config.toml
d_mlp = 640
activation = "tanh_gelu"
parallel_block = false
init_mimetic = 0.7
beta1 = 0.95
lr_head = 0.00537
decay_shape = "pow"
train_tokens = 129400000
Each number is 500 + 50 x the weight over its row's rms, rounded and kept within 0 to 999. Layers, rows and columns count from 0. Numbers have three digits each. The size before them is the row's rms in percent of the matrix's.

# layer 6 MLP up, 640x224, rms 0.0997, rows 420-451, columns 0-223
106:468495555513509514496507542491461418426488501506443517510474505472564466538457465548546502556461608540523503463380610536424465467459513486506427376423494429532448453569516463592478502387465479522486514497569462488470506428536518470535441416564520520487495544499545477519539625397525488475432519477498624511402521538536666503563396449530554548430455540432505460531466533428489484575447535461573483513508442564512435478438522552554474556542482578489517533558493375515539481553483588545559534484557497426486472460473532513523476514501535577561553580483415500513426519545517491493529470465515479425517548462531547483569528540413579482430449461582495575419520534469537434442524
094:579542529461511469581596455483451495517589477431477612492470452531364539528554416550519509582549378466459558536468448494551551447522521388498470399519554516410600493543446422546471489469513447513527469569563538500538505493496442537449532603591416477584449454379550495463537500404545497465521556566510414482542463481438477418491503547559498543509595519455474502520418482547486447533553427599568440548522537517500451492529573521485553459523517490502544472451465593575493485522565537456468496457544498381461543501534589425533464529508578565519568465516556469488570461461440527566492512529460476568485493499560513467578477505515554490528489498504443519554552515472558478518596
108:471554529452480540488512430509527475491493492539518454586507529541434498498471460471474561532480477481440379439462496556566470485430476572480538522475534521522453536624526543531462487549479461449577479546500600555456545476607503497445466466543562501534514511492452446519489582531497432492503530467572504518505519408518365522531422530502530490487432484481508544525479581454555471470519492449529627487587462495397479455525521478420464516511461513541509492580505529539502566439488508500491476586535532460600527499513550555491491572449488458473426489466498448557467476580444470519516636552527603627564471549367570526446494564552481541554470479555385480628491414507601555608567
096:477450573501439402531530422454551462554476495467560547542490501507486499584560537499453519449461420572476466523573559515513480545438539487446538494467570511533424574444497498512481409424471510498394492512499490533595511500491544479564538497564441452566522452481451603548509541484623578443466482484521476523525467481513572446473588448519492484462538502467496389496422417540480525476476377492506484500440504571677463500491538529566519387464520402460481503495457475502454536528494502524486493480448515472496512500444536464591461452531414515502558463520572449384593427421497467571486482565467602496552433424555424529435495532575518361517457554478512510485556420454488537447479
101:484380521499456464457432560480437527551435512434487548411521569462540524456442539488539484524513559524542582432450595488401435491472490452486523505466459499528572560492486427449505566433539465495551492508454458513609473545432485479509510463479460476469527464526538551491516471425511553410467548535490492494421503547470612519497609506550494489452480435408549383513387553602551482515606381546544472500557533531529442572485538555424489520481478519431465528453560555468498561458432580497496472605538444498470488456510478536366487569530457483441496574595415469488505501578528516537579533457458527499475543529484598521549478495478528532390549450629483512531450468512566538479522
106:543515546532483437563559452469446491507515489518481546434583517403577422462561596546477474577518453500562512546552538506495420505461508515580464592529519576559502507525478532499490542403500480479534496462476427470488644610461424555479508415638538462578523534463470469517494526496511419560512512511549481443466466439480557447579534517535481447482507565496518402456464464460478494454447511483462504576459466564525499501535434451467595518567661373553514500561451486451456495528492489471495571453457555520477610483581428459505480521500492406420520453531563404553422497505475513506541475574512536490417526502509480503436574480558520481566534430451518611506503482437491507496622
104:582453558534431478406532507485417446539558507579548528496475456447550538434414466444476456500448519474512535445453448480577514507475609440535591559426545505497508598507526547412525477480460522562429532541522509561418472464501410603547558493454507477594496581544599424547542571437505497479602511529487595585492424556431449541508515502512498517478500430541478385508458539465502473442512500550534528487424564511522477503527571463544491541344401533494471423498503463528470437501529531479528651570433464504536511490479546469494466443416438531482542396489548408478441528518539592462443469426505466490500489561514478494478566477432544513477504441495474523512538521582476570440472
092:476562498427489595500484481387459497507460401466452510479488459484479473554487533546461554533540477434469533486461507411521505468622477478558488471550512542601483497514480495472583533462359497608574545554494487556546429471508490498530455444490480549460423495483523565527438587414514552511488471548546431538543497438491491547494512439546566477505453488510531475470453452531510504576459603416519498525465446497502523546471512472489470555509554540444507421426436493423461529533417569475591394414458416531599448469520532478432542597576556546434511493451531505550522475491522609432451545505528439628474521458485478547390493531496543547583490534447401506561548523423417472602497
100:489467455508421497436514526528533511564536612558443513476551465525531522564551510475548538530465506474524488509481460512528497617535494473560514392525475533526532376464399471471476559545550491484530385551436457435499528429503461607520401527466467499561546574473553551485502440510470501423505518529507474501530558561539362495510547434498474492490534472498545570549471439528406415472536566550599474565448518462484581476503485491546405513426488400449522471497469595570475415491486508540534494434510550433570525504552498477558509450505634423556455402503595539524512477518589504509454483519432493450541513536460624505479541520443494575404496519485431456440420430545535490583558
093:482583395520554479547468555518464575503533415557519526378490427314465473510539530416501474479513440504433483513486530512476520577463453470489524501518470579484412475474484514449462509536568550543539495501568507549459514509506567553532500542522438545531537493529446478490471531527465485481439481554487453423510559541510387441503431385533534473526458431471477559512615494427396436520470501552530454397445463469475587553483525465545546461450475414491569437458517446447564535472563466434425536526431471454426575485565494476469599476534594524580423493557541498526488519513489470464599534454403529556409507494501495451504542462453489527442574481595486599573419461497459534511549
095:486524547481440499571498506524471485443449556493452455466473517536475487576509545460517524473505496512395566489533599507602468616510458516469481558541422457571468512458572518491576536451493445535542515394518542505419498532435465451438584454493524482505574594498505555409475434534471465542659545456546490548434497476520471443466485558498500513504451527518481413603525487467588557434509549555574468493567527473561560426443541614555460441501487483462525419556493578498425483429584500443551484415392542524573568423458487432507466474443503473525426510503555456498532517467513483493605572491591520472524529394501569513486549443462498455526423507523434484509470550556444472590408
102:495496452539475479480578531434509491552631462450501460432529416532529548559428520504515508495490497469600565483443459478533477409477648516476497578452581445546469485587568445568554495413410426508547473469535534540485520516522411550496536484484474447518493560475530465478448480546451505522544497502394597504466475528521482502515545530611574531526491428503529474479522537390453434473429493516551507393520509487548500455516424507577492453456450638474491406538501453438422493548414463533533551509523449409449476545509571465497518537593617520554483514487463502504503535516449486463430537549507571529487458583488405552591488425449525441517512408457468506516517513411428563596483
091:402564499443524485434531459528445501551465480534503533468520458523497436505493541474449506435486583483537459501516580480494493602427497454535441488548422473496580536425461503388644501512534565636544529517476423490517499480427527405579489529499451400417501613492442508513460481518505438523497526530554576479512460423542582538471498544577484411545504543488417478577519473524499500550520495494522536452468462593459448533538580458491386505473471506512508432437486511542571463565571461487538524411554511533559531458518502443496497431524570529549470525433530497479529514554548484373577473577564554543489459502510544455468612501615411487481470496486442614622485453460521491480439
099:472495389478545511525494517545543492416510517479460534494513408491494497530483552553534461514445482518489528410468491493513494497503469453492402542467461590511497546490475503510436418625460396565516485502466555466498564538479544558468525458584429402569522516553540477481475411458616497609445453562465540500454502486437475519507369541555418474443644484521457535515492525579453582566433493443460450520436566515528438520507465521588541560540603545487494430502403391426519428498471509533503441504532514533539545461442518480541521522499535578516508587514470423568465506476507484481413414516538558551600428510574601485418456603491493492538585462481503516548552475440542476550479
103:518542507476490448529531464517529528475456496543475526525480517536509560519501476494492478460460503579467528422623468530431540494526510438498499497448451548468491443492355512448433516455550512567503458458522539499436560499460528429545510465531490460472569551427411515470502551500502527434526533671539604451476452449448380527601540424628379537550521466545492492571540427657436585433483506500545454521440525502465544446417561507578500430476540431583493581518574446481600526489566573543555469410500524468537508421530538489537523543531465477521488580399419485448545483411503491586524467542518506591489549498485487468460479500429519529511528442481510472496443492441529548456533
094:477593541518489472593463553536470488448455505562492475454475509593457454452524510476483458430492556518396440487489572535475498492484552506556456497462467495456489550544486533494485579548438560509518585527432496456516446611419510531548538521504472589484553436538488567576548548437490619470522510483435487590525431371553480526466541490532476497516451446521504568521505509476402534528410553474529549529527453607541486482512545593453393408512510451474550451501557550602514505504544468469460679501559565495525552489546518456526572594489472523378527532511556505473538472459466525522494575562502512438514530446378517471573524541605539518457509455518455462545591574476447486556581
110:457402505547445450548517515481503564491557510413467512516461517487397474408430352452550427534555440447476472390465516549530474498489546613510477566498609573493470461548534530476466385442438576600441511566529528494529556498470456504552381570536570473593592556431499535510554524505469458474457557518529530553459532467511439449579540514477500552615458466526484488530546552525540555510569452477557539460557470485477558492557566481482481571550488492468555509428468471475462488571502554599488554454469484591466462509486532515489496507472552535494461525496446416536646498506445478542539608532534499448461435492477509447440439539536472543470402493467460446570506527512521392434470
088:537484573509504496384507519420533429560382528491598515453382580455425503425460506553549442435511486545548491463422448522524478587463506426497497523488420514512476509534492547501511536456540471498496522453538388562594484458478480496638519621519465499539517494502496495578494465462568468551471490524518521461502524473434493591522510559531483445481464467565470484483433446523673401498517407466493495488433440465532480563488575441481428559529436487518470442534501560478485482502511535428481544591507487519552548546484508528485533547521414534560436521539495450486487408511486532557509463444473529516551385495432619568476497439463522495499559444502464487468451478363542557443632
111:448493547417446492472586498497563445523518484465527440491512576451464634497431575548460545501478533477515493489538446482522533498494484600450576566481505476489546517571514486562504502493428471547530476466495543527547505518439509452472527530460600468400615515623453584490473498473542461510445390506498507490603388474427512516529616598559469540522400571518521500509544518422462502504465500500483500476476506526444519442480518439431454430572520533458460508517541533532343521531454508511631477550470438383556605513500422399528436431475506541449491591504551518439477540552476465517474470492516594510465476541547499547521507417497510625567453478483428549499516561542534425475512
109:567603453537536575540525512507568522609520514411491546480539510517492482557579584466438464523487557516520488422478517514442520539413493552486462473464458526380606539475490554513490519458489502580526495454578580519527493546547466467517554535424495494455515435402401487494472451433496534593504614442530512454527408461540523597553474525483485549466430551503502464470488507509453479469533588477570475504528542551536482423555487531529457493464573515467448495477568583504496467390456374514450448495492638493499497555485441413620530529561512502492493461437423601518504524534400462508527472455433398477450568489582583447489523482476507598487469469504487465515491501605567440499430
103:543550440543493523613552508525553485546527559501505566514506575461557459528485455480482463524489493681488527496441426539406509489565502544449452559365443498507479495453592486444448524538459496476592557429507535456374501389542525507493544538492516591454497528522509510526502511485471451504447447558471482414390380490505464481551526476387510487543414534513360472513597509516564551566519481442542495513465566529589469586461534452478521465443498515493481538511441517513492415554462492528585494435441568458509545449571450490426473468466439553503545532546435442455511481488499508472408549500482538506528560476508589447495475399573418518553500537506501621512521504596503478536468
098:481562515521514535518544498480421532589539515507484450490496550472498437486513435501497509502496534582537511500571444437478641497462516517492575519468553548556468473494353609554501447515383460480517530502475469483515640542528495554476526561504539408469511490585393421441486475470490445480540444479557420472371501447498507441595550521480503523557523514589496507557581494466569524461444453496489547587557518543503441473437507537524454564518379470591414503538560543550562480476459558532541485538443553421551596515556551474500535565473584446435464501464467500437455461518469513526527491557508525522501419437539447495537396492566572507463439470569606539582558553441503538518439
105:472466476465488561573533520563504496526529535471582541603454462488566518513524519468585527483530496502470432469551435368547438442446570532493486478475446484442614464581483528484393461412446497507562402483527575453494514410493499457508482467596519471484511518505433472440436472537531521457590501481510562504438470388494522426509379512569523516534543492444445535485467522567428367527548476502556424567478559504535552481481459469371396491517494472552448506435442524478477504493551517499459422514589450540464506551487517552444444584538535445441418405478507558501464507429578583472524556506545530567578472439498398491502493478538488558434542520502515404579514501550596494540491
089:589493596449525537521547596457495477589527509529508495394508499534555598511450481437520488527504561451413477444491470449443506492453519408633562422472533459552488518509439480502581402410562464460485535531531528576406482517459500458399543562436497469447456568485560435461464429456484473572508460520514550507417461496530547482557539495528534458510544474562579544499467504364560468525454464531490406526533497604504498497471448466498454551530467566445501483527487475552580520490399511504529544530476488595406437489529487516537510440469457536551425480434476481468444418448503427477498583608450509458457467463586424536539442452406499542463415488496388461506470574480431535516450
090:425541508514540410504597529503500429493428439485463426474412526554497532504528482459453433496545532453518497469542566561562564548490480392614488513451482474499628511584433463449560538459477438488483521555549616468482460471520482499396586501519517468503500454465599503428479581531501619478505455453520522566555545448465472444514444480409565547468540474464562390464579471505485605544566476498425492473416588533560466486527481404450467469454444533527486530571599504545589435553465457470482474469447507508479496438540551489565503557448509460438524551592484506455519490487457493452512512517468376443456568514555482522453561490524468564488504412512523472471488488425538400612506
102:442396438491472505571536540427431524511486458491616503563414416469418412446510536505450498459426470596421500455598429531486438458503424509452431551420526505554548451484437461448523573456507530491532563584524496538456518477492490448442511515516544520459518571482499487463474512539474517434427534587537365521604610507480502532525483407507456439484590499456485507536444486513559472537438533448552536542432498581517508418490478380526424546557468569481548500496543504458549491421531585512506486440489468523537441369537468496450456512494525454450520496577526520578387487437524542497506495500423502543481465494559441448528542517579559585515571473472425535452511433559418534469545
080:377506475475481460534571526395536523558494612485494519524467438553530543477337509407551531513448513467498578499570454486536522456495496454476521521391472451528555558470511540514510533528483523453477419442429424499492549499575538523504479450500490487587528471540426477602430519572520568481530449576575498555479509467550445513507556532531535644503503529488473488467496486577496510498502524504419529463467583530542440557502490564495465535487451502617558513431551556523541517546551578411553431527542406562558516527494485547636452506476515523601523545472575591470508509397439423574546502521539471545546424547483495499486492527492460576504481540483531513543378525406459493480391
101:421542390388512532484555569540589464515505474470528510348479449440428404541517426520568398519446574448466417476476537412499434530490580466514417587549511534417507535508517494540549448438479562552451481503447551569459408484510496440498524480520443545505626558540431466483484561506543450483531516497419530531468485484572531504539506562502480473540525526434506567555506428374441453513513503567411524509458560576530545588488502492524464517535505539487488467535541520451443378442554468482462561453495367513566554453432419616490513491495506479423479493535499457495492460471454411451587549470536501497472519511506486471524559557512400472474483453607547465471475496536542461483503
109:512482510513531534540439458565495463466548572406410575546568485524506521484473516533567502460493497420439590452536522491448547524514544479560475406586491431458467554455501460462579427444398552531536459511500595510531511403466486427481383531503534596577488520441517445606467551563411457516525546426553528542441556528532594470577499568517515481418518426425520488502425401550494521454531444566579413483509497526544488462455476564499461562468481427428507541477550496583494491461524489471506506475450492504457432498566519506546439500431446536492500528510522517539558546476499436514435513555512520545532608464515456491497408504422460431563511512595427433521491516464334446540401
112:435474436525537531504613469490521501543470475483465422541471482441518460442541451411534507463514519492510452580600503505435501423545522477485484427507503596501499512476443503497472471411496448420536508458555600501450478523506547544468578497498575445446561449482559565472441420498519482476446494523570454585507558552543488552611422461523530535436464478507396525548540521558569459489467409498483436474451528486474504520510462402439516536491587479375513515507488519376507494443517467501466429415580409560561444351540505518567513514459552495524542479598463445539517368494507510424548580457546454555486470541579433573507547472455558513577464434511458530589521436439519530496558
098:527547564426523566483461576426437587520483528499537502597546526590511479418548494471504501504512474511500483457505550505515359490452441528493600510480526432483596477434501556578451525529429486440589545437499419496500401510491597559471524483552564476497508538521532559538494527502599502463538553562466486487483531470516553466404523553449579537505430535475586477536390493417449433518423507474545574503582498472475530590430500542505532482422569528435464596507461542443420548484535499507461461474496488514511528551563471400467495474494486527491460524475525420514500608502509508515498473571509452537415414438497554453447474392459505501519449522495485465632417583447376416557458
100:579475565529470590508446524520518554513415529522630593581496470451510573516571447433484502446442545510482452424465525530540452543424458451499484578490473615472458521506516491458529483516458519466538552488552450539469452525451475511467486660542538528542393491484520450404526480435491553569469489512553482529489554502589424522540612394486537588524522488472537550478484513548486569485503482610498473428523510508480505478414479494558562457479587405488608427540458534429484547576563420516514536511512401445450594558486431535499540512449424416543504539550541445509517568472463494528489471537544421521454530363465530471536545524508561551433525550581511536439542506533467568497486
# layer 6 MLP down (transposed), 640x224, rms 0.0986, rows 420-450, columns 0-223
104:476496485451517447417444460511537557506437462453504517541402462451440473437540433489444597534567475459505482558518495511587580433527500477443551489506568532565547468557507443425482490510604442464529468530458451499442510554539485465479511561435405444528463457548470483415523564578413565635535524586609376531522527497400520573571580582451513502511505533510399529393560410504511492516573465441572456474489406561614547523486538476533490460499492562509510511434520625503469493452503417494503445538364510483501502477487514441453475484585576473400499526505527488488422492538518479521488506489413511497497509442455510550523436536422507467518479481440483467408547544495517487429494
095:556542534412546507535590561547524526490441496534539517507513507512467501480516464458490434521490454447550461527459417487524589593537441432492536523524380469565494435459457480411414563458428611518560486476583571456521513490536509546528545477519502457527517426549531566492593461487392508389427567474581487564508501555437424466444552577466551383527553530380504470510463545440435487531529501497427448555485457527442454455441484440489468470529514466483509509546473608449558443607566475530465487495603520446537499574564524541453575501615509478515565516485502425525518463542478562603534563495408490549444515529470552401502518539495535490527398513521557516455473421491462439545483
104:470429439463506612572502500489575529524500519462578500626478582428420525502457469532527510522521521503507533535452417481407539555553412423473471436429445526481554526508594499425490475592496464428465595509480580435393531510493423497491450510513548473502557438441477604526454552441496516522523398535453502463499520517519449534479490481528543492474504486434546522513445504520479533421555516403429558510549500542517469469528508443442565518515512466502445472544469420428523468498567521471448513520457450586511534538456568483457582589533514553544469548584429582456518484495596380560562670602497540551446514490525530482514492473479443511578577560545477602568474521483449485521441
104:577518555488423632551525530444497484494503533492488477471519548569473475544530550530561553472525481513373541524531527493513575446460498562568582489548513581574509521466551514469465433465550554532401545526539580510509529480498479507576480513466472510535493452520479448497496493458496589508466464508527398497395524366523542415391395460476437501461463647404544618497482616547548535450527440504451523446512550518489423447502404482487512538557557464393531424487448509517490473491490479537574479433460575550489456451417532440510513508504582541469586533540488440492524570528447489475448429577486528567498499494459503407530463558445523446539529525503442470381596515527462453476474
092:518551434536609478569573497520488511564540464382517534542471421554531474572430467551466481481570438506426494564565535580460471515555538594530579458534489438537523568551545575483474474483510524504489536473555551594425489462576557480520450449448357534430511460476544552489521472481452527511446428465441418493629531469509452500488534489467502433505491490444431498383580385441483602481458479478478481505485462532444496487575600529495533496452502527507421449549518461500535488553568517480439495513435482570447506532524557470447479501468402486541546423512422575453479466397606505511503475540457501534515437496522482465573534469487566393465454481431525535444575615429468499526434
101:497476534484530490504447491580493437487429442408531489533545509504529501532481508525522513487480510480458496546490519466573448530525500512494514526483391569520452455555534530604536481484479472461486613518490474434566469478475542553520445492414555530469455326629538509355596397447528447514565451538620522482428412513541545465467523528544468551485427467461535585513563474470561516433457513463391492398445547470576425503471488535513543565521424463519557473497572489519501490570520584516524532498543383400562465563526509486497382534470503477489500551484430548464480473452559597440466394460487520438508536547516435450452486475491486513579497554461517536502521488464476436531368
101:469455485607522570544494380430451520542389506479451509424549516427450509504477470468528438523426454499555459399509465513491539489470540405434523521465532433446511449474474441458502424474521514463384430551519456498447605467561584403514549499539485472527538459502526489526542533468470555381457507502445456498472470525590524508458484455503484528499479508449539495505429439514512582486441421567563396496435532619504527532465556471541417515466523501518492479499582449600389415479534565505542480499480552507476531495472507476544509494463508421600466474443579498431459534484498434437492463642445450582470543506459505445499446535403556567509609449508483536487439513404455531493591
086:576439537565563425431343514535531446405486506537530495556461472575552524530462504503473507600455504531506464564442436419495475575528508435448601568511498540448488536489386459479520571476581511554476506601455582471568514479486409453518454517433576463566513424482454486473459513562436577510431470467444430460573492515533471497566457525446457489555503541445590407544520530521588528501481501533419561538415458488493537497531418524473574517443499494516528499483515445462507404549516432486515459602427505472505531493520465533461565532533437448427504435529500542508501641512559484484487505485493444546467561469423468552465546479538540528387471510501370476479428511456561541505399
103:514496475586454456516438484451429438542435506456443581513538527596539510377386451414595450548598587507492478546469409448484451526440517490576546473463549506471498384482519579554447446472440525461462533500537531350519549440423570527466416501457545477455553500553547508612466463523499483441499528506529517490583520557516437511591374407527491524482442567462601603576542464534538495515514468507506538497542588523555589532426460468516535581583501489455491491496558492502487493579494533505442493470502459489562499507464391469589478442454454475503527483476443499448521448605453505493468490524540517449478519450461525488438528455467603496458589496426542503457466556468508473499521
094:603494456530480491548542475480463515462524510487476502525507485440515384524478580539532613517488472542403464546523495470429447525472359601531492470427526529484562514481492550514493520481529492466462535526565439579539636478513440475427479610531460511387540473429459467464464539472511512539523535420527479573542468483470527566527505462423462490537414477491459479500408509608444528511484445543398484595475536560484509460490461473485496549526454442536568451507407574516428426430514510466436555528531549433533486449522513509564454555490546502580462564489527481487439598425401524527571451478412470522512487503492485416492464572510471424556449589538417483557643568564504539534441
104:487458527496491415534481560479430527424445483498558531437482480473537503431492448558461491515552528515462548443468531571503517465394475509481464422400553600558541433369586389555529519470484485483476554549561473599527574467464484522596526469484523562478535409469520509564562584564441486479475564581574583429435473536559547481506550483524564460471457519467426527478477541471561523439539551530491555484442469558516439524501528481526501417525509490544481551462495402410600484461526557507480499518461498528517512537527436601530447526619466542545530447520470465523556446375405506520387510506438499476514465499453522517384486419442455435522525538546510406488468571505616557480491
104:497493529452454583315491524574440483486446557607585612486486453566527516489433581638561573549453568458550564514572481409452448507427527541491466474551478530519514483528465451492598463496544550559546498473509525516458498485502488554388537516425539544441487560517531492500493493593492549501500588548469443490482538509554513454549516544542451367576466413502535508409499513480491469537536541468559482511519476482523545529448437530517455427505474551557498495501525497482514540425521545617547522509501515517473361476491358456524510466477526536485545526504569562532414531471463537606534438519579452433517440435531465489500503600513494491511565428507400510546452486458452505459441
098:563495533497549495546502440582569508495464526504436471491495467480439537459548475509480573643480503552399412570576569483500557479542473554570462570453466518564514477439485605456551469506536516511543488475440371577493486500476480515405449530545516591506499554560514469565523540473591517490496564503586418470519605526524539468441605502490567486486564470580495450530445512492413400469489499524531636476439521506454504495523533436570528529461532601540413496498503436493543502506468465499538571553476484447479482571583499534504539471463445538522482513492418436619484511490568446532451506497528425531533523497530497450440565407401590651575540496456535531469454495530586476506532
098:512482487499449531435490517403505500541522467483431471552530509521456556465481484499513420482606426509458368494491470525465418563486603562484485468512573460439516526484421474455480517489487571410635517480426486503439486583575457511535533449523498474469537562535535456565614545492511500483509495572587496538478561495488519538478443526454467542512405472484489534578510437520474509392568473575463576598617476465437576561524469520557478488540498504506454546529513577569448622436513560445520496542403484537510516480525461549460535435463441488469481459461546540479490477481495558398517532507443637579383518444397460522476529548507433483515468428473553531530558475556424576575441
106:495410474535442461492600479547545463479521474517516640407401560538508447469585612601495528527507551493563485526505469484508409577374497539505538472468510585566475357563507416488468505536467458603577497419507541523517519498448522566594528543476530462438515506474514432500477485493462491551527493510528579520496475420586463445526376513495479574533500620516520486586430494506588643530473635505510498502473446516472444445520490474465480469504469480551510495567463476492529542463415486550389516496557519437521512549523497487489551444511487477489542527500490483568548515454522441441583458425507532486563553497403564447464501456509535526518458500439483541481491492475526434372554
099:555550470464647449518513478544581508486553377520465539526542522636479450480524425484527494459521451541439514458534460502440584445457472516406479441538541509535429500467447509514426465441482380386432571472558520481542393531530444509442519517496567491539509499430492515602619474457584542463528460530545499585530511578528486538516477530440486426501496517394500526553524464537653514470533481544516453593423560424465505515472495488500551467474452517465481517534480544471490577442512519579519504558548501490512441545474513495553480419444439536494596506513488474560483568577607539513453484534527495546579556542569502460541462479585532501543540500493488478459431419405587534422461
102:484557469474451580422456446466512492427481527471585544549637531525446488531506500418428416482540426558454441530490494533499406392560440508466444596553587463490533485506495527545495503516521403429541472525499508499502536455525519506525512470409486591605495505494503460427474483502474544461542563574479510397563453530611546573487527540533542450538484502438456456559512565525494481456496548528508500504424516451547599471560500512495469502488398473445535538511519530551493387598537433501497444449373485529529538491500494436589536367478459564455444592489460430551486462506481502486407615535520446425462545487470473501512518464572497503524474484530489470561475509448663440558477
095:381483484494416391443423503443562493468485459565489433520554490550541443515442443500511462477508484487455483483455484533495543527543420482449521443526539495499508500530565603411560456450494438521528449540493561505457632489550530434504471439522539521521463550435591560489531595480497467440517541559442532513460467553448436491497534477553520606480479529500503460543489508395480431439449580497461335478486420596377498542493468497390537499439511459609436525573522498522425508533532575522481502479463405508527612552526457499531503465540435449482490462490496503480470628442499497556492479541585406455531534462582396424502474411512535538486473492493445527569531457438506530535548
115:441472473506487527443639536489455535540537537567489477572601476461521510581565500492485430485560489535528528447518486442532573523486566481444525525521481542460531519504539463515460549485447468495454520567491406554494445575487580627502545525528448469503455490545495478470480519565401539555576543410486563445527446481460518482535563512453479423458491557533447457448455545515424447413549467528534471485523516549472482496453606530508551440542447461483421456459552614544494505601498465542621495501476505469555459521508497497452401458418478564501521480431467392505447587501501586413460531487473555404595528567477508579423513550456515454410453450491552485403555585544596394477478
109:455591494474560499491479542482499519495480479530475498442567485405519484454486499597433446528424515468478552561426566518488452497471516394464536539492465553473520588485519549544456511444555535536568483563522487522607436540558495548541496432516546489480486454451518471571517425576424475462441475498457380455481459476546520600439628476476400457474450475463551448483584552465535519487526516513498347600445484473558503510449491467527495554384517437490435493454499467514589495471493397486499491480563648478529523561493482539461482496614558462464490537435498442430386461458407476466627550541507494527496398518567519553432532509554533465539507570524472438479479502416517541467542
107:462343501496451604529560464448548443582503431418489475491471516471428510558569627477510524512554570580500513479427526498535541439576555602487506479582574496569435494497455458475412467507535543520496466389514510520508443536523492473445527475497493432516445544477554473577455485426501472461503447471460543526405527485472576407517457517498524489417512388447523500458415529546504514496471525510617524461564501459505530505328463557410419449543507590482454487514512494470540521494452575390443439536552494481554469545465518549519547478487533413468549528621591464536527446526389468441553501530495480448481536430495510478529525530543501534531486412585497527441477483500539458499569
102:471465530526646482536405610465472568486541461543503565488421487523541527537552470504426468442504447537492616490528481543532561522485470511398463529496465502522515473550475442569473569532472501550436522460551460477475524580445591553475494477536475456515384517455489607501504534529475480564547563526444471571503476406428511538477527538517435404400595584456454493489481485431519510565483561581419501501477459582501452551547560538427541425444630532433480487550583477520491543517533514563573476433449570489373477615559484518475470541510501484440533460532564522524535483456541519466466429539521494507478526456463499519511443502556450504427582487594499601546492448554418465410526
110:517519459446478439414521524606560473576498542458500475501469555514505492488494416573472512374588508535506467427545492505556480545428468507471511556619450477507427637645578470477557413342551584465422533516514470480474524477523415429554458507570540531494485471543483485522520485434526539569574508505445559499483590568480522454419449524519540575541420546486473430558508488538560541452473539414536521550494510476518449541479414553445538466501560480499484545515439506517414564459512437504441460476576588460426495509496537378497561542517499470458495535406482514437451411507582452460476439501486541453571492457494484428474462523517452443444470495456529532469611479511473453513447
094:487570458600584535514522480471382469521492474465442449454519487520435483549511592582509523401544545516574544473489521476457546579425507549598518503510429506509470510513516536531500526549498436558584505468475479434463426495401474470563513570509497475501575547570466434635469510465408527413545500516529479529546505483448436525523591616515543506468567518531561489504521485566476523432509543453452526475543508459566413537514502532425549479502607573502531547550494447460394513462508508516407436465444494534523520452536514477406490584562498492550434474485543486522473498495505457600412465426442527482606562468395508665512506518525489565492471566497450456491571571445430461516583
093:491521489504462550463501476470549544538486417538467512608479610566526495395483589587507510419516474398565539495480519448424566485473511453530438454506496514477462471502494582530484538486509471457505662535551554537435543507528493537445434464489467636454500521470510442521481385503493517437537497485489462467529397502455489458472414492470579566414485492582450560535455481548464581450507451500597577521445443602504527562489538483577443479516477612431507523522490532487532511523412501429537554552527505464586482557507473450582493547510531465507536539530533420553436555546399541491604478465514513484449545427469452493513504486526576467436536539521432588443572500626452404511497
095:420505496406612511459410448517528594447474556462622464482471550410471446482506450496578494540444580434550498544473578473575473524426454490412513441458525427454384532564574506597505500428469451526474533476542610534438518480490417381558551482455500537435480440460489457577500500470463505405504455516440534506512515514544407579553469550445532453508515515443487500494508474464549536532516464489539570474568474449579500589502458547429515428538484530513588541503595433501473428543548511509479508401444435524473397468452525582489561598495451510415576468476499443501499502493532536470545444521553489514546554516542448464489591497420438537468491520507418457517418537549492424506515
087:489501502518480534517545404448435459486467480510481477583419416408599423436510489499493461512501503405516449503587592539488532552483482575547511509538472492455476497495572493530493453473510475490516554442541526563532436538456548457573493471447509504493522554571506495469528539512591289574557465436517524572549526514554516516547518397500456525448567500568513527603479525441427527542530457421456517487446538468358535470456628437505394515453497558472446518530523473505528497564491498419488520464614421446490560570558475571436490430556485446403466457449517433494476468477485445502543467486409546479527511539524525505466537480544482467470417461395465443424558538606518482529509
102:570477518444456556475428446479570508452441515546540586446517450499500455470494541503482432567442497498497564450495510438536448536586394544490465527579498421458643540441534580475489523564496576463462531507487502480438438460513534431496477397547469520532453455538485617518471463519585585527513523550453503429577481453579458533528451636549598476484511545509534519498469505534437485549557450553499501502537467512441428506431562470595586429522592485503526611571491503516541391396525480533601495607468468568480547508424467517485468455467468563531546467424455571565510537494464503443472493445479580490501423476493436452501533519549547437469476457474490534514516534453530469647519
101:577579470579411466557464532583565572567443465469589486415480517564468490482523616524493540447552481439523463572547546483460488523496497468396570530441431498572436517494573525511456513407485542489412414435530565448393487572538503481499505454447517458534498513538463564438458556494523533529603430554499587467485483491404451537404587506544484462501502484463520437535536626537436489396419508547491344506453438538472479530581528553438486491526537494553529474534549538437453524470522495529505596492531456485574523537555553638464491568538475517527507514582486463541457535523549541453521554482566435470508460489533522596467462502544558518542494504483605469491509556487549503526440
113:437506420452422609427598405358447506514449549489551444579390495463461461487495417595472509454601533494556524529520490429504494517522475541495502567509343455509448472522465511475429508441423454439543540440495512531563465570471476517515533469439611573487590463400510503528521452546505548452577507529550476550443567567461526465526488512482494428568539493494559484452524502466558453537476457496415499496533573528514491486537469493457463493506502475597525536459526506509509538453475505460544461521465408552410391508527552493583507496460468450536538514531584479524443503553434470512587544463487536533473549536529501594509520513437619548540463474522449574503534490532543525318524
103:496430461482573470481580498445572508447543528602492427551403387429504440453511477467509551392539513575572490413582567420522452522446462470410461515552514493498397494528479490509506552497520584546563585407470571528516540512433456441474512601517507582451521517537535443459413426499519532483569486457485466502479463553474445538493423475506479453460491399454422543516462499485492479527551524471551510521439444494508482462439487555538551509482516513565467508535472601576428445567535430415525544513531468457537432496496539616579596496453475538435451447572594498517519526502485462467582421502451464443529382583496533506459541493449475531476589567493434469602499426538523522487546